Weights of a small GPT-style language model, trained from scratch on English Wikipedia.
Size: 15 layers, width 512, 4 heads of 128, MLP 2048 tanh GELU, vocabulary 20747, 68.6M parameters.
Training: a variant of Adam for these matrices, 941M tokens, 7178 steps.
Each number is 128 + 24 x the weight over its row's rms, rounded and kept within 0 to 255. Layers, rows and columns count from 0. Numbers have three digits each. The size before them is the row's rms in percent of the matrix's.

# k: layer 3 attention key, 512x512, rms 0.0404, rows 464-511, columns 128-255
# q: layer 3 attention query, 512x512, rms 0.0403, rows 465-511, columns 128-255
# v: layer 3 attention value, 512x512, rms 0.0337, rows 384-388, columns 128-255
# o: layer 3 attention output (transposed), 512x512, rms 0.0249, rows 384-388, columns 128-255
k464 091:160097124131135091119122096143132115146122128152139144112127094142130095144141121120152141128127136104115090152137158136119130088135121155149151145148128125145073146127130108180088123105137158136074145145123199128107156096144111188105106136096183132146091167146146097142104124177150136139144124192108169122149107117138157158165116151086092131146143129144093136121140142112153152088165
q465 098:125147130162109083116147136135141132169094114145080110122126175157116131107113124101120176144170133149125112147097121130136124126140151147145155114114107116119108162117104123133138128099153151127130128098107162106151113107084142129164122078130123113147064156119117105102096161138158123095129117109136099128094085124129099136110180114144097127106108078145150149094095176140103110102169
k465 098:111115147177169118165143103152162116105134147155183105164124124159148131132079115139166120156163154091118150176143125144106137120158072113118069105123126116123140147157119103139139126113169134083128142157134108149135083119108088136117117136143159118126141093133120118113085129119098141115097110176127125127122097115127149115162140137127107144114141126091180095159133140120151116127109
q466 093:126119089107159095137136129144117136148103134122145119149137119135113116146145104153165166144094121121100091155144126159129092155142091116160162120128145137104155127121121107116079120136155124126140125114094147152126147095093172123133115117126101126119083147124120144147120148167098134101121125122154104127185168138122144085090105136085092152097097153126120141119153120141143105146118
k466 091:177148135129156134183152129100121156116125152088149102104146116159136086099098143109111131121122073151139125096099075153117119123159150103138158136091107111150085147172094175123123111128134136105099161113195130105105092112119097127137091133152153120164134140087121147094147106163135161123136142162113140148139166091121141113092134147125148137125121171151176127111145159156136105116140
q467 101:140156080121131115108179122119132105137109121108169108105099104122124145129132142105130102142172137144139095147096132106145151149092072164147111106134110102141136127096108168170149131119142134103118116106121129099102148124103137110119136129149157115108142132190089122152142151168111175117154152120122115136077098137165129118121103095145139171130112093105106161175071120164117110091171
k467 102:159134133119141147149092128109127056140107100128139109134128139171152134171119124139152160161097093132119171082140088122120151124150125132120128069114078155128134124113137122189131135164138095071111138153197139163134139146129109106148104087125134096119103131096146112123135099131110151131142134108099133129124088135171181139155142114117116148167118126164128110115123114093132156131133
q468 095:164116133132097149140148130143097101146142127168171134122136201130158113126168151153131100116152096104150140109080144132109147134166146112124133110186114110144110117173127125135139117131082059140097141125136131140118122099100109097091178131090113117132121120090148089108122076128122077125107139120109108137159117171100138171107135119135129143113149121116128120103120132101145122111133
k468 097:140092119176128110102113123150129137123119133142130114137122121113142105151141135149125135113081124169143146157117118095142123095142139159123177162130113138145134145145132146074113102100157119154085106132079125089127136112157121162140149121144099110111133128097093129135081103132118088130101067151113149126136117104157132105122119133148127121128170142117114095103120112141108140096098
q469 096:136152117174138107084125187132186125101108134124132163095088108106168175067124162116139105127119129094109120135181111103092085139121113150133136152115111152119149152105124138139105118150094110169138131112158137159128135113167117136100155119111139181143148113090176137122101128120116128121153154163119136110116098152107125081127147130124084128102142141131179116143089138136156104112125
k469 097:103120141118111122122142080142108116136087152138148173099176097153102140152163108112115131138171151172090089124127123158147107076102104104088113147140151147137153077146157133072143163098152148131160120147113144109100180154117155082158129137154115103114094099181144116122137125115119144113146132103138133129147103105137126143104150114169114123142182116169115119158122143134105104082150
q470 097:109120136128151113110124100117122143146125120075095131120100109124135085141122166120105123125131138141157125135110122108153119120112085094161111154145082134120113135161166133137104132116139136131081074129084125112116130080102157149134112120139120108110111120156140152161159108129123114140077139095122138110114141121155098143140118137108092161134101072065125121140170155169067113084124
k470 098:113130092146124127123151148112146106140114093103131160101114120155158104106101123103126135097129129084115116146116138159106126063117159150146116134091150120151124183118168128152122116145149166130059135110160135115116095093153062094116136123157180128125136128124116121095107131123160123134168100164114148192120102107119127075146122120105122112086149110109145138137136110134167139127090
q471 093:122126150172113114125152107152147097082153150108097109090176142118095132143141106141138105130164098152156137121153131089110134100101119091119181111165144133112165058174124123137133117127158114126106070097177155121109144121109118110140139142166186139131112116137113127132132154111130100141124123134115142154109112120117069094113117092125111100180121157169150087115111136098141144151109
k471 095:125130105128119115128130140145118111119116133125156140134062110095104122162174143128156137172094139158140120141126118118110116119151167148092141153114143116171129141128119124076083153135138086154152123140098098144189115126118184129153126148124125126117141110125129136141089124100129134140103126129105143099125128128148117080161153166082110145121106153104122130090095084138118136115135
q472 096:151150114124133144138125149134143146132127188114139118138128134133170153155112083109120102111123130116120155116158163149132143136178150125102146161129132144110130122103115134073119119169101095127097114114156176148159123116180114113151123076146117075118121144115120147135119157097146097156115130138145107087119121091157139118117158134130146146138177154113139118167144127123158122100149
k472 099:108084065109092088107128132146101097098113118145146145080111114137144131141150160120144127114121155138184126125134130094142155133095138122148147148122078145127143122112166145110106142105165077150078107097138131117100089120139135115132148135123084113153097126111129097128131144133127124138133126139150074140131137155077127144160122106105131111169092094119109124146147164132087153079147
q473 096:118144138145160149097093110142112125158139154111122109148108152140085146103110135138099158110144089119106080171123169114092125150076093134119125101134079125077140150151152139075121130119127134129116112070099160120112165080142160135138109130149094138128121133125113145117150144113126098180100166139137091126109122160140112136108144114097080120135074108128129169168131136128124138131133
k473 095:104108118131129133140132114141092138116123136148095102116126118157179148148105086149153114109122092105107124152096123102158141103175118109144145118141107142126107173156139091116097148143118121094178114138166105173116133127100143137153116082128099117116140135156073151131129185114152129129166143130123156088130143130077174136081112136118109165084135117147178107143133121103158129154154
q474 096:108115119140144122112107142115110134112078141119094164104094155118127139138137129111137135116126115124135124073107144122145080096116127098140145136132102113109139141144174127103116093094148148120121124118117123147139073087161132148131149100146113169150115155147110130143164154076141146137108140156128136091104130135157152101116126125104127148108123147101157113069142166161101197133118
k474 100:137153096152115111150098097121169170118131079126071089126138136124142106152091153155158125145149115089129147178149097144132119125139100146154118110097117092140121187147128113116154138123105161107146167127140081131147099136094101067101133123156142131104132117122129155118139160075139106132133130135145117147164141127133148085172141133116117091105102132129137146176138117080164117158116
q475 100:097135121098141148148104112118145158143109144101137094134145103175104137141145124105147128115092126164145185098108103136129082134116154094103133108091111125135093134132141074144116146129102135129127096118104093146120099135100144114125128114139162141145173116079153118151128115081144126127139101104136132161161158103113131131164132148126130099114106136139114138133137100139140101161174
k475 103:141146171161139139135119116097111116136140142177164115125132185104093104095109092162107143154135127113121117105136148133136162135177130101141157129126148114137128173133149152130132139123111149093117127122118139143141139106115101161141124157106120099108072101092094133112179123127125123140170132125137163149130115161141109177121096106119102107113128174128170134115159116134140099140133
q476 096:130144126106136135152123140123159107142125099110135108098126108124147151155156101096147162152129108146082117124119100173131113068093099154171150136124139112125128132143128176081158134149125126133082130132127148088145136137140162171129099177167144111122137131140123116137127090124099096122166176147132158106104168140152144108128122120098145163160083149109110089121128132136172142148113
k476 092:168127098082073144156096114100139115125125182098140119128098117129088166127140098113140112162129139098176117118109150104137175150167158152107084111127124140174109087157134121152114122149102154129144102164145155158123104109103146070113150135125174130117153135127127140150129163128116146114165120145156124148164155084155146102098091152117145111109132152145102165105139099121153122144132
q477 096:161138131164106080123147114115084152118171188111107134110153110161117149107111098160148125161138111130104127119149140158094146139134122181116116146133169138125107141119096136104122129083100151132143142158159153141148108116140085138148151076171127123129141097127117182122128093131100118135142116113132125124113164096156122157127062133121133110133119161138123107116124120143108112177100
k477 095:075118108089126118155132108125154128096115116155138125125098163093131115121177171148096137172145130123157125090115173136091155118116145168120129108162138120154114098110153137110175121107120114188128170120139126173120120173137088087097156152160132166124092138162166143131109110152137169112094098148134134107148145121140087097128146116113123141155111133170115144108145165128155139124133
q478 098:128116162114128127152099132141161124118150117128161137168091104081165112145088174128131132130124142184084091142130111145166117128110097140114144161110148157131142107149143103161092130165107120091120119119101149139182172105170140168075116157138106120137112111130139125134152062137125126133120151107117158086128159179134124123161123176148117147103092085130135155162130109100124099102133
k478 097:108126125158105109127175076107128154156124139163120171132133151137158113110110097102110113097134114095090111138186093125143130129140117092076156149146117119117113158136151102119067120155119146098124068140141110140107151067120122132150151121113108149129122135125110176160131147142125121136169126120111153112130064162095149166129151121124126088079175131122148097117092098115130128119154
q479 092:096132113143105132139138114108146138176145164146141121154146153145106116087135091146147161159117111151107162121085120114092057159151117135112102115124159080119119122124141141142093159129091080156149155109128150121124093117135129121146137113064122123154136114125110134181107103084127105143175122077136111103076148101115138144137112120147131098139098161141121109128140180119152102124098
k479 090:177130127117119143115147134132131143118121098126133093121151104149078122106129105150123105148117075139187092116122151104127173134122155128132138114124104103143108099156160161135130121122150122153086160140104121153134134126128121107095151142133147113145082158102100130123126118131103189143118085150101142145132108115130103147128131095091133138156150152182184141176132096134133139100126
q480 096:134120141115111179120141114135129101124137105120116174122137133138109115145114130151092134149143156087121182108148136147133116178144148174148141120129131116150144123121173127103134127086110117126131166179103118149137082151098085126114119130071136161128138125128174158112164175126124147108136105105138145112109128125164086153117122097105146122086154120124152125138123135144100146135137
k480 096:124091151085159166158136168158152144098090114109089075176120152111108107132142129143129134160144133148118155123157143116108130100103141123102152135139119130103123140059100144154167104116133128148132160133158149143104132152093117114149144123099155113117131110129132093175127110133156119124102122117143103128078163100085150114121151117104095170146116093112110081161088146155137118127092
q481 099:107134125124128102103089104139138172127106100122155108185133140105145122169121133136160120123141117104135062140153102095140152113099115098151164101169116162128117158107137182108154141171129114134120118113156118098148121128161152142101107152102156142112092158149129171138113083177171145097081139120116138105125126124118112116136146134102133101119162110109109126107092121126150092145181
k481 095:115119104114144171126121145135123158120147145143126125153158175121120138101100139124088074152138084151142133133115128164134171138113163087122175103141129123100110141146097147144148092121129184123184109073163118147071102112117137108109146115135130140156100167156171093074168126143149107114116153156134123093138148141138135128107130120094130146129109148119162129119123148129147158172075
q482 104:108134148147093149115095125136146146085110098107136142156171110132112135159157104105128159145133138141079168107120114142148162130107092104145101135137094142183136112159167156092137149119132138115112122143076124166120136124112159108111126130107109117156148077101123087136154130143076105205079137114120180140128136127122127137165138137134105202136119122114090140144107139145179152123123
k482 104:160114126137141149130094143131157099150123092152085163139125165153111161091118137118160146130121152146131121145115121092114156121130144109131125126103086126105100140118133124178118106122113130112131116080097148123085152129109130109139159136141089136095120133121092127153135130115093102146156155078084145190106133143096163125119131116097137129132115096138098098155190119131137136090110
q483 096:139132078145121116140129115130133111119119142099156138141150128120174123158107115088119105133140132094097084170123139124127154106042114152144105112094134111121113147098138157158146136131145213128096094147097096138099133148135174117132085140148124124161134118132175139150109081143104145136112127141136104096110142121152130104107084117148130127134118123121110154130131140115128123182122
k483 092:168113131105108142106124105084094105116085159107129147086129138112129146096103111136087115165174119116151117103096132100135151147130163128139122129131103150140103133139142126128121133155127142104128118138154122145130091130120163151134150164183185132128116163131155115133134091138123143149152142136147088161121152129184119117088120119134159117157110151153091136112150118117134135107144
q484 096:128120137127096145118139113113121153121118103125177137120121110117138140119140123130190136138147095113090120118101162154074100120162098109098160059184113129124142130169132129164122167130156115170110123100139107121098101130147127115156147105152130129138113134093123117108122165133117077138167119053153156109146156160115133129123097101129142106164162133145143109130127117166139131129120
k484 098:126142164107158155117125127148133087114140114128143117127113109125107114138095152102132161134146169191149123109155135105104124131194126131137167135125104156102149112105133158088091109099086128110134104133117143092128149095118133139114089108114135116132114152114155090120122154133085192130166102119101164141141109129164092131083161106133128116129100109130127137118134120115152134143128
q485 100:117141148115160138117153151161079132141124085113174143112180114097084165155124150134188124149123137134105149069158120170119144116153137082144111116168132160112152155116101119117137116141141100130144116154129111178122136127116114116124082117121130137154133097144127097141155145143134133135103098161132126086163137145120137129139151181128094151124116145124163099100101123119168165141142
k485 098:122123101132136122113115145156091101132114105068104098151118120161155130157128107117132186105131136152086146148099118169125123184180159118111157126138116131099131147103162112117149098090127106179192148123071151145144138157112176157145122104091108075175123157153165160134075108147143106124097131115120145157100109116089157138106148102151100150127125149158132140150157158085097153128132
q486 101:118120099127148154148161110143119114124164085121130176115129128149154135174095134137175108122107158154133112141129105105150127144180147085161124166138139094112113092109102133151106155140086101100178158134132156102100106151137129113127152144163118089131113141128126121119168106106130164084158085090125137169167125120134099127109145126126148162108124127143107112174130159082134110122122
k486 097:123121151106101114124147132118131148134093110147184137147117196138104153134183135173103157126156153121195109102113132102107132109114145107137151146134129141095128099160117079177107077148155176115053116144096144148162146084128155137119109113140145167066118156087090128101142107148132125105113142082168075114154124132119122137108118114088127115138135143091121143105114126113131141113124
q487 099:131133120175148122146147166133086127142155144138111132136142115095128156103107184125103118156156112172099145142136119171111109119179172130141153113125154150100112151140103094113114131144152128147115143145109125145126150062090149096140066077101105135082151149116133132140085129117087081103139174122144100089168084107115138141115174173151102108110135123166099159134164077149120155159102
k487 099:136139130152123075154161129094084082129125176164138089086118100119136119174105141133135135115111123081101108120138119160124138131139090131140130142145103156153117152139115160163153131171170107143115123110072155115138101074102126138188104137135120168179080136180174157123152105162164120167133126173174135075083176138095099120132122183133141094127084196116122126141124162129150144157163
q488 094:145094164132118133091133132168159114088124117132101112132131154139130139149141097134135122091121136100146089126086122102111144112074079142104091142095139062161126126153132152121178151118125127076127118142131137136162092113122136125112105121135163139158110153112098185145168098154137154167079095126097108157118155147102112101163121115112162116142127159125177115109111147060131146116128
k488 095:138118128081073117116129158127127131139149153124130115158072128128133119115115137141160117095140138164187097116129106073106135132141188108123114142150181088166154113106104082143095100123087127169130127107130103122125116162138120142115175105098111143130112153098123078146132118084076144139118143107125116137130143096130135101147135123130145139118138112140151140137164130110113137110140
q489 096:134117142108155138106146170116071103113093120120162132134114148126079101104075145166102113161143116102125198130203137179095116135161148150127165113152119158101150156106111116095128118163123108165150130119100147130122102142157106170091128096160099157142155115125163140103127166088163159115177136133162139124142143130111137145120118118151110130131107137144091086164138051129117121168100
k489 098:117193099151180144130143111150086114130085085172145111139151093104156133151141108147151143128113117157075130149164138131120140097145116136160154161163139119108145117090138149100114131134152111168137111141110152148083117092104114131178083097100095127125152134148123121136116136130146098124124152134154117077126111148113134122094145129136141157107109180139122124151110134161113141127139
q490 096:118140072155173109150147159129105136112086130160112124125140146151128083100121174120129157117106121117096090134114105114115116116116149106097165130120135133090150138097142126111121112131151157122112117118141118094128105112118169142092095139098095129147114110143161062163142189104164128125098124157139096088131125115054096115142082114129139088109116077113142137140143133113169144128098
k490 098:124129149142155112143113109145154126121139094151119077134108158143162128097147124136092132149144076114148114178139127156141099141142154115104163121080151088156093143127102156135156114125179125095191120094109141080107117157088090122164100123131135118111086145156076116105109149126140112155127121152183147145144178122117104130161137091090095101143120142105170100160141128159121081174129
q491 092:151147154117096140085109123099147161099135203085147121111131129118123128133112112125141112149102163097144128114149133082124092109128150129125120124104116159148129077149114153139133164095103105117137118145115147132159094129138148116140166094118178174133110119098113144146107145099165101146117119100096157143124119114138087133144125142142149092124161172135182116109125123117133102127114
k491 093:109113136149118131103088169132126115148180146162120126131136141134110131130150108103144151130117152135087141102149150079184075117124141130131166164145107130109186115128139086109122128152123109173161132086083088123114139142110159108104166151097125091138083143161138157146090112070089062135157118082116109130093098159100119116148177141132142115156103097098103170124127126109107121118128
q492 097:152144096137123113132133128105146136143130133132105142129115126128105160119149075161143151161188155129103106100128161144108119132144146066098181094133087122170094143159145101133124118101136136144126127144115147153135112156120124129132160135103159141101094165094110109179109127123182103121149092119131101133128125118162118136108137140138141126110117156185175105133139107101093119111160
k492 096:086118148098168127121087103111129092162112134133131156107143099126157116126107150113125162144141098144171170149144092156151102118168124160094164106148103113130127095105156106081098159137153085131153097142128109129149096099127171161176105121123129116134146122130138104158073114136127177145087155102136139118107144159132118120097165160126199109148090141117110132147113160078154110168104
q493 102:102162127130102097120130119076145134123143125162143131118176111136162121131164122150127140110161172105152150112135128121134159079103108144132096136148154100150114136154147123124198164111125065125194114166110110100115082174100101129167117171131162117129128118173132149165108074161121084138129108085141116137114154115113143115111147118102144146126109111074149106132160135142144153085155
k493 100:132131093099086129129129138108142164159169154155139102117164108114110186119122126145154091115092149138154137122102106120153147121101161121145150131152161131137100104133092139153091119110090129162124130126151084164115130160102132113103163129109189090087111115092117119113084106173123107133137101175086137158186115131138096120117125080098121139153179128153121135132093135101134141123134
q494 096:107138123137143126186101148106114085125100134130114123172096115126116152129118147110144128125134145154165106123114151154100130110144141130103145108123168134118153119111102093156098134169123099122136146182101165131130140122102152164159107157167133127131052123091104097105125116184127118122087105130092089137145128153128143112160116167121157158122145113114114111116096087124124130140114
k494 099:126157098141116112132152117124133114140151142121144100084118114140119129093118161119139119112143095079127137153127108144122151129139077137172158147138088143163125164185148163131113108088090128085121166117128120122106114080132112094155096115111132141142122139051108098114160121116134102185154158164138171157151115158145143135100112141135131146136123138171133131130192132132079159138081
q495 095:136104097117069132112144147120139161106143128107103123082160055138145121150148154137121167122146142123127134117170129109110108095133141097149127135164106121167078177178133132108137148107138110163068114129115150098144120170148154136126156153122114149142180157101159145121118122133081142128154154109114161131154177131140129117160103144097113128186162148100098120115115108133142147121128
k495 095:106143131066128148125135129141157114099103125134086115144118114130081094138122132139106129175110144119109144099137139116110143101119122172126153150159158129120135068119094126125154071124097156151083130104146132123114122131082124139118143135127175163116155116086133103112133110150119146085116088114088114172138125140144123092098119104137127129153126149152058178129165091110137102123122
q496 095:153132157152141124159147166178126123132129111125128121126128137155126106080133172120140102051131075110099127130133104152139136147142097101163099125099122111086159124125132141109072108125144179113116101100100196100121121100113142108128085116197106102168137160164125112080115138119141122165093134118106078162110132128135148135132137134124119161113124126129140145143136126102116098110114
k496 096:137122178141152119124120125150142109108118127105097110124123134181202132109120121152097100096121110123164059096116117133091128126148136101131126156132102133112140162106140093138166168119120174108086134118088172075155102127118143149179134165147106116164143120092131137149111169120137156173111108150129114168133095111130122148156130112102124113137109131124112098113147150152104110089146
q497 096:154128145125117110121138138163115134161121136152097133137153112092138146077111126150177122125103125136088150141123138108129114133151161139111121128135105143179150156137130113147144109128148115100093144113144109122153136120182071146125109147109130096128116106168166133114129091110113143146121115105130151135121124088099112200177117101175130106141140090162151153122146125082136091145150
k497 096:104097145091139096127109101150116087107141130152113082144135151151167135184121152132138146130155149142131131132175146113138095110129105120073105114113122130133147145075106106117135101127152135150204101143076126133161122146100116127142136096090112162131125152168160138164087196153140100148120113122105127096082108152160163137145137113105103089111137108172140117160130122094108122129116
q498 095:149121114121141139091125131140120140119118127115176094124141096134134132115137122096101141130095172138107096098137123120146112098089111121142114157081139097114098127121166151114112148096111109124178158115095121109081130160122149167145121108100101129120145103114105161113086100089180132145156121116144113095124148130108138073139152118098145135104137149105083170082103108161101113140116
k498 096:107131123104117139123139106109129163151153142146165147104120160125079148085146166155131086132130126110143088131118121092108100108157129134099116168150146145093145143127115104141161095170084143145110090122134133108123131153137178094084132115171094131098153130107131144151206090151118097141147137126101124115095086138099148114115117129106151120125116144096148133115139117173111108128140
q499 097:161129101110125149088116130133090127130132106160114137114097136178095088137142073132166134119106136105143127104148114096141147127158140118141156105149144081102122126144132124124124105146128112143166103092102124148126126135138145131138164121126086127152113144156128163141155171127157154127121123130148108124094127106158153063120127098096140099129132121107113157138120144163115155160129
k499 095:127173165131104118142146156120140130132141099127171125136091171144108166134144153142130111133123109133173157094094163085150142128108126169112177126122128138094123116080140117090110146114110110128122133149192087167131133135109150122127111111078129132100146158099135139161174147128111174125123125139145100141154097096113118106119127137114130136144156144147133190182135088112094101097143
q500 098:084108108142163156138147090144165152119113161136141090160111121096140164170082173097113133163128101118126130156119119137134171127096124150099144127135149124135102131124128130088136140120104129112127086138125186085123134146119128132083057119147155145185111113136098136136147128130122110107096123133107154126142144098107148139108102125144128152106118138102150124119121121127144110060121
k500 094:147144137146152132149146143134114087147177128096142135113114129163174155115096143117103083123080119161170086154138128150144091135112094123154118108087110153132113127167167136159116087100092116117127156139129107132144142072141116119185134090125116103140065114120101162084107199096136094132092100129116179149215136109147153144143115109131130072127149111168142111154137122122137113117106
q501 094:125113136114179171136109146105157187103129127097141104086146085134108108182080142136132124137099138198073140121135110092156119119153117101111139148099140113121089118155130119146095159137095124082162141129152194080137146134125174142126100149137113079121143119141119155152133110116102117127132159116109115152142161145117126102087148157080117125119129156103134121130109102105152117112094
k501 089:166141146075102081135154112140165140147122132129148139124152088121137106118175123153107112127150116121176081131098135122121178066116143115174124172135120140150115117203104143186141136120104148107109143157120139164161101134082127105111145136095156151110114132129129127111131123126098157101141104158121117143149134149135101109116082133101163153164105117123144149085153169138113166115108
q502 092:154090144102118163144145138114149125088147148117061172143110158079170143125106138111155123120129148172090117132145144082125144120127134089158109138121117124125098140146173161106136143125135153139140134105121128128159112129152149155094143159125135116148126118138088168126120110180133167119108105148120130139171149141175133103109146150155112137121098145105131104095141175083155161133141
k502 094:108156117072088115082131100164139176112090123136124166148100145147117105138137131120130132119143186139125124104097147101114155123105189139130065132120132088127124116128091079172123121171112143170096116061126111097117141147083144115116142138087161113144130130138141087086116109105066113088097136128140115148156171159171114101131120147101117117122124117127092142123150138172139179136118
q503 101:153125133125107081179104150100117088125127140072098159129105140130161092077136101170126102162127106171100149140147138154114113180140136164131136099142124106156137112133100135131122146117161153142153116123122133149116105095081139136122139129136155134104137087091142093125149147185098152106126089123167160153153135146135119198106113166131135135138124125154159118153094107133104153143098
k503 096:128140135139145111112116113119142099119144157125145101153147146095157096127098121177104152156139167143131123094182119159146091142125097117152174172135144161094142105103116128132080121074114190187144161098103105104141122133114155129146123117112129130110106137142136152127145119101166112127105153123107127089117159134129118111110163091177102113089125106158165120122115163161128162112145
q504 096:111125127130112132172129113101087116170153142152127157142079159145155078151124108167128099146145096155143138147127102106125127138200160141142151153126157148146146153085165121194107093119163124122129113143146139089102174081142142092129143145134109110139150148079082147072119132108143130086179118164124150133090140138092105094133161144150135128099181110161111108160082134132102154117151
k504 092:135155098166121134188153112140154143111156157125130162178088111126130160154161106121149136132159108113161112115136143141096124103091129110144123171093119163123132107133141120113140158130180202118102132165112125113110140108135109122123078139125143136098137092160132126157166167121143147125144128125126121073141135135096098156116130118139140135130135148070112145122138149151086096108142
q505 097:133130106132137121148133105157166110120113145117098151114128108130086123105144129137150128115115144115113109126102133092132125114139101156109131099121078110133145115074142153111126137075140112135131141134120129140167116112108164100145133155179108154147134154150140145090111176181143115141154098152114109132151125106156132130062136126130105156102127134145098143161157114148087145132124
k505 095:174174119125166140141110139124163132139087123112128156186140083102185104111095148154120139141132109133170143121103148164123136148184125101164084130106126122092094148146115143111123094126144128141095129125136090129121109140126104132116116127096118134133131101121108131167136109147121113159114164131118130161098139109115111118130163078135120164104106101151122122130087152172149140077079
q506 101:141106139158132094121149116124118115086122116124113130138098122151167128146120100131125138137123116109160122114123116107130117163169143098131117151146142132169122135101117163109123094125149151131093130144102099112124113132131137093124130089086177157116135114135110135134137135162116155106138098125153131134142116104172096169133166160138105129146139122128114139074145162111118096157123
k506 098:142162111100107107119095130163115076101132162090107153144134136109116072118117157097148169174136109117120139140137148134057112161116138111179132154105145108150128113171162127165146145136125163134119112112144132137165111164134122104070148131132157125137164128131125121143160111133145123136111126115156126109112120148111102171139101124159094091153139128124105119141118145148126123180113
q507 105:109149123160099119130132147133098096092111113128130106103082081152111157129139128129087158108114127132129070132110113119134098123119097115120073126117113167132122124131089114088126120141118159102172097129108126118116138143131138127139093118119137138115152166144121188102147116144113130118143121124139109134152104113134081118101098092093099111170116152159130167137154151101130077126118
k507 102:148127143119144117138122078135140095122147153090137157111135098109115106104079142114139145128125125139110128126099108081109166158124141101130109120135141108135157142150137155113163156142126083109114114122201159150172103149134113101144139104120168154136144080146141148121148112161161129120141166146130149141131151139139175124136139148116166165159104166101166147133144119104162136165128
q508 100:161154140129159118127131135106141135127141099147175131141107119120127149130130153170116136140104122168112135131178138108142102100171124105143173104151144152151110156125135133150157126135079070122164142150144154110134097133099121116138137140114135130116089141123129098105115114116146108121148098156148122133123114123117160127131145126160101147146136131142098077137149080105158148088115
k508 098:173125111141127121128149123138068133113137136114132134128174091138151155122137114131117133120156146096147161168127123176102168091183107138178129114164117138119127111107143101131073127107146128145100134114107170138096125143126139114115100124116141113152140137117113160108124150146114126117121135155125117159155115155120139102117131136133102170104138126129132138159138080127106110145147
q509 095:131157131158151103143118129106112101145140123115144145104153118122154089096118124161101094134148144080104119109128154147104151086155161131125076104108142091121123144066138142090115119135089135104161143108110114150169151108143112115100124133138166107131154088133123119142108144189156111134148105093130134118099139149134121128130145087102113172109167179121090110135131138141131117157157
k509 096:163129142140143106135136102138088111109075162160158158157178130127115117121156123145109104139168159100167130126130134123109166150136094077132094129155121114123124118193154118118109144100139150171102156157099101102168092133079158117116177110151154124154139148117152096120080104168151165099117141101094112157143127121137153165087158122159140138116134112155147142167122166144163137113120
q510 102:119115146136154131137121125142114113166078094143161156137183125156164130140117093116133134134111165129094174094104131114140171100072149125135109072113112110151117160116102125095138114168129152135128100114134120129162137104119120134107078096142129113161112131110125173147150114139172104106083120060141132137117126161138107136081122080126140124077157161125120111077134149135092098105144
k510 102:118152116134143144121135104077112096124153151115101101119168104130158139102131141128152149094113102134140148153101141110133170100170139116163143090119131123134109161158159136077095129137118115137152077176145096147157119139136165133121157159157166105128135130121141118118102156136123164122135156121141109154118141152186180117142103133107128137137091158122161146140123138124137132141111
q511 092:122087163111138112126162094129120159093134115119113098145141126152180130102124121104119140114144173150145101129155151133146117157102102090130132121136104086143132143074131133135117088073134168146126119110146094115150091089149144093089162111095143142149141118086134144104148164129145112134145105122134098142080150101149113127073137126093175148162136092110133144146068144171127108108084
k511 093:132128140135137154167112147149130097097163144110103125145068141121106105120087139133179150099151106127172142131119168130129161121138172143093130169139132133099151151121153135105130156115135110114150143133171142129100146143111144110145139125154078106107080111124135109107119105119112135161136116087154170159166139101129109189179162109134091090109118130134124134128134104140102146103141
v384 088:150110121105119138154080109094172124117151105145155102136099125149153127100112121100058140103150144131129117120118150130085141113122071126144170131159104123170158115135106099152128159131111106119119128133101128127111114134097135109084161126112158137163119145142141144117134162087129159085117101129183079117132108106121087118090108164146134110107166179140136141147118085156134131108143
o384 086:133141102125151145096124145113155093112114112143137141107113173072096151159107102140140151164106138145183106148152161127151119121163147141121124182189127135096125163120120153152150151111147111160142102147155134128130112107122113133131115103136132137118124104154129103114104121154144154136141133130059151111130110120168140157128119125136115164117137131158137145151124142152128132138174
v385 093:123151149144121084150102133154175102127116164146115148170122174135077137134077129150141135135112143152113109119156120126111092098118109139172111122152128155109102122134106125088145127139109140120150156119160127090153148127156132167129132142146126110148118124126120111115143139082124142166171096154135115129126133176148102107090180098156111123128130188139115175100140141181124148138129
o385 088:109157129083093174089137099133115120170121118139154154118177130202122138151160131126100133128114148139147180140108147158119106136124095103097124137113147135173159110140118118167102141096117113119116131140138114169119117147153128131107115110116104143089121149145147116111126115100153137172112115131166104128119138106112113144142087133081122092118148125115174114144088103104115110106157
v386 094:130129130174126130131150166125124158158121122096119117144065119104090163179133117177122161150164131117131103082149096139099165094144106139086122166109131137140139173137140122162145104122093140157154137096138171112105139172151105184097147144130127094140139151136084120128177090167180154132074147144104145154114096134140133133102132143145123087103107131122142132117108151144150130155144
o386 088:118121132115150122078128147143112129142062140125103130139089123206093143088138144132112148099131117164127182142115133157132123135144150151158125135146132174127133107133165157129090161122140145122114107166104126108138151126127141108145120106131150107096160149146174192157130088094107092142120099147165099132080167130095104130142114098116150089117142126136122151114096126121093106116116
v387 094:146144114108119190152154123114141161152097119120102159116115122133138123189112123146103128125110111142106144161150141089170134145177135123173154157131145142106121115134145101118104128108111112151123099159143126100119145126119130114113101123149148127106152133103137077122119103141131135129137167145152090108137178123166120148119156112164095096114134112119146117097111077133137126121147
o387 084:117091173136065067138123137141134101104176144151121124104177086141165107098130114127125127104143127107102130106114087141093145175053120166118102085112148141153185148115140107146106148136137186149169174110132172110164144107113118089146128144105148156148150118136111139124102148157123120137121073071126137115144096133078100114105122160141143200123119124118130142089143165097118110129116
v388 097:141125153156139100148148137092140108096080165089122128125118099133135145130135068123123125141138143134145094148105178131083146144145120136168157111107152152095116117107125076150084113168143167150111090113096162095139127150141172169142119157130127123135084163072129140139099159104136131113127108165180127111114124143131117108140106139090118158090127132126107104155167115143090107125123
o388 088:191089162160095140107124120150139157176153132125169080139146115066100153110138111142108129159118128134111115132124170118143134179144167158098105122144107119159104163127176145176088152102082076124120133115130157134093132102132131111102159141127122112134144144166144144152181122131093114108154133107119154123134136162095150154084094156125137099161142113139143128111123108114149099129150